Part of a small language model's weights: 5.83M parameters, learned positions.
Each number is 128 + 24 x the weight over its row's rms, rounded and kept within 0 to 255. Layers, rows and columns count from 0. The size above them is the row's rms in percent of the matrix's.

# layer 4 attention query, 192x192, rms 0.125, rows 116-127, columns 64-95
size [116 116 122 115 117 101 106 105 100 108 130 110]
[[159 100 127 134  86 143  87  88 150 170 154 134  95 109 148  90 151  94 136 119 159 148 130 128 121  92 152 150 109 147 106 104]
 [133 157 123 138 104 141 136 113 137 125 123 167 165 129 163 142 161 102 124 143 148 154 180  86  79 153 109 127 130 112 157  96]
 [148 134 141 121 147 108 145 117  84 124 120 162 174 131 139 121 100 121 114 134 156 149 160 132  66 156 139 117  86 127 153 120]
 [112 135 119 117 119 129 124 114 122 121 151 144 134  90 134  82 151 142 186 131 146  89  85 119 136 110 117 156 132 176 120 116]
 [145 153 114 149  97 144 107 173 132 126 110 136 182 131 109 103 116 116 129 103 123 138 122 102 149 163 108 113 112 104 115 157]
 [131  87  93  93 106 136 168 143  72 113 104 123 112 183 114 108 135 110 162 175 163 149 143 113 131  96 120  99 108 179 115 141]
 [111 113 101  95 172 126 131 157 138 144 164  92 101 110 103 124  87 133 156 114  89 156 118 115 131  94 102 111 128 159  93 114]
 [150 161  94 110  62 120 132 100 134 138 138  98 136 117 131 123 134 111 111 127 150 145  96 136  67 145 163 122 131 119 133 125]
 [ 81 118  91 136 146  99 108 137 123 126 115 140 124 169 103 146 132 102 150 149  91 127 121 137 111 152 143 156 154 103 113  97]
 [163 118 152 125 107 133 125 140 149 111 125 156 103 153 147 112 145  95 159 136 147 116 154 142 122 143 131 109 136 128 142 147]
 [107 160 128 157 106 125  96 115 115 148 170 182 126 136 116  96 135 130 119 126 132 169  87 108 157 155  73  99 131 173 119 164]
 [ 94 117 103 149 123 143 158 122 112 117 129 133 117 143 139 118 117 139  88 100 146 123 125 155 155 117 130  98 133 161  98 174]]
# layer 4 attention key, 192x192, rms 0.119, rows 116-127, columns 64-95
size [104 106 123 110 113 101 107 103  99 106 118 105]
[[139 108 149 116 103 104 123 157 146 116 165 127 127 108 121 134 115 113  94 143 163 147 108  91 102 146 113 101 110 150 126 176]
 [140  98 122 156 127 119 125 109 104 117 119 163 131  95 138 110 145 124  93 135 148 118 152 122 123 122  95 118 160 138 164 121]
 [163 126 158 104 140 105 150 160  84 142 138 152 152 112 107 128 119 158 115 131 143  87 162 143 141 142  91 103 120 118 162 192]
 [176 142 161 118  96 114 118 103 108 154 114 138 128  87 141 100 130 137 151 177 169 100 142 130 122  81 172 125 151 142 140 105]
 [141 162 105 136 121 108 110 161 115 103  77 144 142 157 115 128  92 115 164  68 116 158  75 142 101 135  92 136  99 148 126 114]
 [108 113 113 109 123 122 138 146 110 110 149  99 118 141 123 133  80 123 116 144 121 151 126 138 140 134 105 123 107 149 153 110]
 [113 108  82 154 145 125 126 132 126 138 167  92 127 115 128 119 126  91 102 148 110 112 126 166 129  93 103 122  89 125 107 144]
 [153 126 123 142 107 185 128  51 137 148 165 130 168  77 112 122 164 136 120 145 134 122 157 164 115 149 116 132 138 170 112 160]
 [101 132 145 138 170  66 140 127 113 171  99 159 134 133 111 124 145  87 127 157  93 113 133  55  70 107 165 151 107 122 165 129]
 [130 135 110 142 132 148 132 137  95  84 158 136 141 106 119 142 114  83 153 113 153 152  99 142 130 133 137 131 143 136 130 165]
 [ 78 128 127 154 167  89 146 122 101 117 149 112 131 139 110 150 111 175 130 112 106 124 140  79 147 149 140 137 121 148 109 103]
 [107 102 125 142 128 131 117  91 123 128 140 124 139 184  72 148  59 146 130 144 110 124  92 139 122 125 164 137 169 160 132 162]]
# layer 4 attention value, 192x192, rms 0.11, rows 64-98, columns 64-95
size [111 110 112 115 101 120 118 120 110 105 106 110 110 104 110 118 104 107 102 117 109 121 104 103 104 102 101 113 111 104 116 108 102 109  96]
[[136 100 118  89 106 129 118 133  96 117 166  73  99 102 112  90 135 134 152 181 130 139 106 150 163 124 107 129 165 116 111 102]
 [150 173 134 151 162 140 162 148 127 149 113 135 159 139  96 124 136 132  84 137 134 148 134 117 111 142 129 124 103 119 106 134]
 [149 144  93 139 105 126 154 165 145  72 130  93 121 105 156 147  95  92 114 124 111 117 111 113 128 179 119 130 110 128 106 177]
 [145  87 154 156 141 123 138 134 123 128 138 187 117 122 133 132  98 130 159  78 123  71 173 166 143 129 129 131 148 166 162 117]
 [136 141 137  67 134 170 120 160 111 156 104 130 116 113 101 100 130 154 148 126 147 102 136 137 156 125 121 112 155 152 113 155]
 [125 119 125 134 115 119 109 120 155 164 120 110 108 151  42 126 151 106 131  84 139  88 152 128 128 180 149 136  93 138 146 138]
 [129 110 150  78 140 158 137  94 140 135 168 160  93 133 123 120 118 124 121 131  89 130  81 147 134 135 129 113 113 171 154 124]
 [111 104 109 102  65 150 144 148 119 133 158 124 103 136 133 113 101 155 114 133 136 151 112 150 140 156 112 128 123 170 153 117]
 [ 63 121 142 171 129 135 104 116  89  97 115 146 159  87 112 130 123 169 145 137 133  96 139 107 168 109 119 122 152 122 146  91]
 [145 121 131 104 168 121 152 119 129 120 151 139 137  74 118 174 125 124 144 135 128 127 131 167 162 130 113 104 133 133 117 110]
 [184 145 129 130 155 105 118 139  76 131 130  61 133 129 137 122 121  89 139 105 188 153 156 161 135 134 128 113  96 112 124 180]
 [ 97 142  75 142 123 146  94  85 146  95 102 114 152 162 166 102 180 128 177  85 107  44 132 144 147 109 133 147 127 124 122 128]
 [130 129 114 181 139 149  82 120  85 103 107 100 101 128 104 117 129 115  90 112 157 127 121 149  88 148  93 128 102 190 147 150]
 [135 138 103 141 119 121 125 149  80 131 156 110 107 101 133 146 101 114 138 162 112 119 140 177  90 110 161 146 115 131 149 103]
 [176 100 112 142 102 130 141 114 117 170  99 120 102 127 163 118 142 113  85 142 118 134 124 105 163 174 111 123 116 136 140  95]
 [156 104 165 103 161 118 174 108 137 133 130 147 140 144 143 128 108 156 111 118 120  82 109 126 140 132 117  90 131 124 115 108]
 [ 84 107  95 107 114 107 137 114 123 122 143  91 133 120 124 139 145 120 142 105 160  81 143 121 153 129 130 114 133  99 153  92]
 [157 111 110 105 123 111 146 126 135  93 187 152 105 158 130 102 108 137 166 135 120 145 134 112 149 103  99  89 118 139  91 173]
 [129 141  98 101  78 160 131 119 119 130 127 138  79 117 125 134 148 108 121 162 148 110  91 156 101 108 182 138 145  96 131 104]
 [124 144 159 102 143 134 110 144 112 128 136 146 122 127 124 131 111 145  90 111 132 105 139 165 109 142 110 160 136 112 136 148]
 [187 136  90 120 197 105 121 148 106 117 146 155 115 120 189 138 136 147 138 136 112 108 104 142  86 185 144 143 149 133 142 117]
 [131  98 122 151 135 157 157 119 105 129 174 161 128 174 144 176 120 155 126 143 128 175 132 159 157 167 156 132 117 150 138 135]
 [117  85  81 124 105 118  98  71 113 165 154 125 165 131 128 142 126 179 129 150 105 133 147 130 153 143 137 144 141 105 121 111]
 [136 134 123 138 181 116 114 121 107 125 155 107  78 109 151 125 123 105 156 151 144  75 135 160 126 133 135 149 144 157 104 154]
 [155 152 157 123 153 117 121  97 140 153 124 126 136 117 156  85 138 108  93 117 118 116 167 102 137 121 160 125  82 156 116 132]
 [131 121 121 137 130 129 161 121 144 156  78 120 123 113 101 112 147 122 128  76 106 127 125 112 127 144 157 167 129 142 118 169]
 [ 75 169 129 153 132 126 115 126 121 145 161 136 163 140 120 141 106 159 126 162 169 134  87 103 119  78 132 122 123 140 139 134]
 [138  96  76 121  88 102 136 123 140 113  76 165  71 171 149 136  92 150 134 135 135  62 118 127 121 141 133 150 149 116 136 150]
 [139 129 127 138 105 132 169 125  85 137  89 138 109 157 164 141  92 112  97 107 138 142 116 187  83 152  83 104 107  85 132 177]
 [114 138 101 161  86 100 134 109 160 102 151 112 106  96 104 144 118 120 150  69  84 181 147 136 107  99 130 131  77 148  82 134]
 [118 116 100 128 132 161 129 179 102 114 103  74 129 117 144 136 161 145 141 128 128 142  71 161  98 163 159 129 112 110 123 118]
 [109 131  99 129 144 106 120 113 124 143 101 120 120 105 116 133 103 122 135 149 135 116  93 129  92 161 101 107 113 105  68 118]
 [118  98 122  69 134 128 123 138 164 149 147 142 142 145 134 173 176 139 110 102 110 139 146 106 124 148 122 143 120 116 118 157]
 [123 121 118 150 169 117 158 105 128 128 102 156 155 115 173 109 110 107 141 182 146 157 149  92 136 156 169 119 193 147 113 166]
 [134 105 118 157 122 143 122 128 136  85  95 144 183 114  91 141 145 113  89  78 118 114 148  88  84 111  77 108 104 150 109 147]]
# layer 4 attention output (transposed), 192x192, rms 0.0939, rows 64-97, columns 64-95
size [110 109 105 108  99 113 109 105 105  97 102 102 103 105 105 112 106 108  96 110 105 104 102 101 100  98  97 105 105  95 111 101 107  99]
[[158 171 126 153 136 121 110 147 171 132  95 130 150 112 116 152 133  88 148  80 138 147 136  95 101 137 128 120 120 122 118 143]
 [ 99 120 107 105 107 149 157 105 128 137 121  78 108  99 143 117 138 130 113 119 166 114 133 136 104 135 100 157 116 128 101 120]
 [105 130 178 113 165 162 125 164 179 154 118 158 118 129 116  93 159 153 148 139 163 115 126 114 143 114  94 117 176 112 140 115]
 [119 161  83  83 130 124 132  96 152 159 103 120 161 133 155 101 142 141 138 157 119 205 124  90  98 101  96 123 120 117 124 130]
 [126 120 116 144  99 119 172  99 123 126 148 150  80 119 127 161  82  52 107 126 106 142 162 106 140 147 121 140 101 123 149 116]
 [151 135 131 143 157 147 137  98 111 171 115 153 151 118 142 125 160 123 119 165 174 144 143 104 126 120 120 106 166 103 117 137]
 [132 135 128 158 120 130 117 129  80 121 106 101 151 163 137 158 160 127 156 127 123 118 137  84 114 111 105 126 154  95 105 144]
 [118 117  93 154 154 129 106 126 156 140 151 123 101 132 133 163 138 165 162  97 138  99 128  97 146 106 133 160 102  98  93 153]
 [147 152 125  94 115 143 127 127 127 154 157 127 122 141  99 139 123 140 111 153 115 172 128 153 103 134 150 124 119 137 168 155]
 [144 104 171 181  99 131 147 104 139 134 139 138  94 110 148 124 114 161 147 153 145 135 110 119  98 109 135 170 180 153 126 158]
 [131 124  97 171 137 117 110 103 204 113  92 190  95 128 112 143 158 164 109 159  88  85 123 106  76 133 109 157 116 128  93 117]
 [149 124 150 127 152 105 147 123 125 131 146 133 114 110  95 138  97  98 107 108 138 183 119 148 137 145 108 114  98 121 124 136]
 [ 99 158 130 111 119 126 158 148 140 152 155 136  84 134 135 191 122 123 150 160 129 109 166 138 132 105 165 125 135  82 110 108]
 [113 139 170 128 145 122 118  93 142 162 120 173 132 165  97  91 154 113 132 157 126 100 144  83 145 149  96 109 162 133 143 138]
 [ 97 140 133 144 139 148 107 142 164 105 136 134 132 113  97  86 140 131 176 135 116 122  82 129 116 105 122 137 167 141 119 117]
 [129 101 123 118 123 121 147 152 138 140  93 180 143 114 129 149 149 124 135 113 145 153 127 137 101 114 108 164 146 131 111 143]
 [125 117 161 141 166 106 113  93 108 136 104 135 170 115 140 152 173 104 161 167  93 164  74 149 112 151 134  93 101 119 104 152]
 [110 117 142 128 136 160 105 145 102 151  79 120 132 130 137 148 118 105 130 119 120  92 136 118 124 105 143 122 135 115 153  92]
 [111  75 163 141 150 100 106 159  93 100 165  91 120 126 153 149  96 137 123 102 105 115 141  99 205 122 107  95 100 108 131 132]
 [109 150 115 149 112 141 135  99 126 102 113 100 121 150 155 122 109 108 155 156 136 137 110 102 111 111 144 133 134 157 114 152]
 [109 128 161 163  94 118 124 143 192 142 137  79 129 110 129 143 138 163 149 144 115 175 150  84 166 126 130 143 110 123  97 135]
 [110 130 178 133 128 132 128 113 110 133 118  92 106  91  87 101 114 136 130  96 133 121  87  96  85  69 109 171 110 131 110 117]
 [135 154 171 141 115 134 159 160 137 101 131 130 132 108 122 143 130 106 112  99 138 107 123 125 103 146  96  93 135 151  97 120]
 [145 161 118 130  93 132 154 110 144 150  76 117 135 134 107 138 148 119 110 162  92 138 113 127  95  97 122 151 129 109 108 122]
 [ 93 140 115 114 122 112 118 146 124 168 113 137 108 136 121 126 131 140 145 160 147 133  74 142 114 139  93 112 159 107  92 130]
 [131 127  73 148 134 171 120 126 154 153 157  97 100 121 175 103 130 149 152 164 157 131 134 115 161 127  99 109 103 124 132 101]
 [143  88 145 117  96 147 144 129 161 110  81 121 138 146 123 123 141  76 117  81  99 110 168 191 110 108 135 132 103 107 117 123]
 [ 83 135 149 179 167 144 123 123  96 150 122 124 154 139 117 132 163 123 116 107 146 164 118 125 112 126  91  92 116 102 106 147]
 [108  90 100  87 146  99 110 139 145 114 118 145 138 133 101 160 162 126  98 171 127  69 123  72 150  76 170 139 143 114 117 100]
 [137 154 120 116 105 156 107 138  91 166 130  96 138 149 125 155 174 157 114 138 166 119 134 126 166 153 116 141 144  98 141 101]
 [122 143 156 124 152 138 139  96 139 137 145 115 105 176 142 116  86 106 112  92 120 104 155 133 168 137 180 121 134 103 105  99]
 [156 104 162 120 117 213 135 127 118 139 156 122 168 171 142 112 173 106  96 111 104 126 160 133 134  95 130 136 149 147 192 126]
 [129 173 149 183 123 165 134 100  98  75 153  99 120  91 133  65 135  66  93 138 199 145 114 121 135 105 134 140 157 148 114 138]
 [143 110 154 147  94 123 121 103 132 118 117 107 125 109 131 117 128 159 124  94 123 119 145 169 105  93  97 133  98  96 141 119]]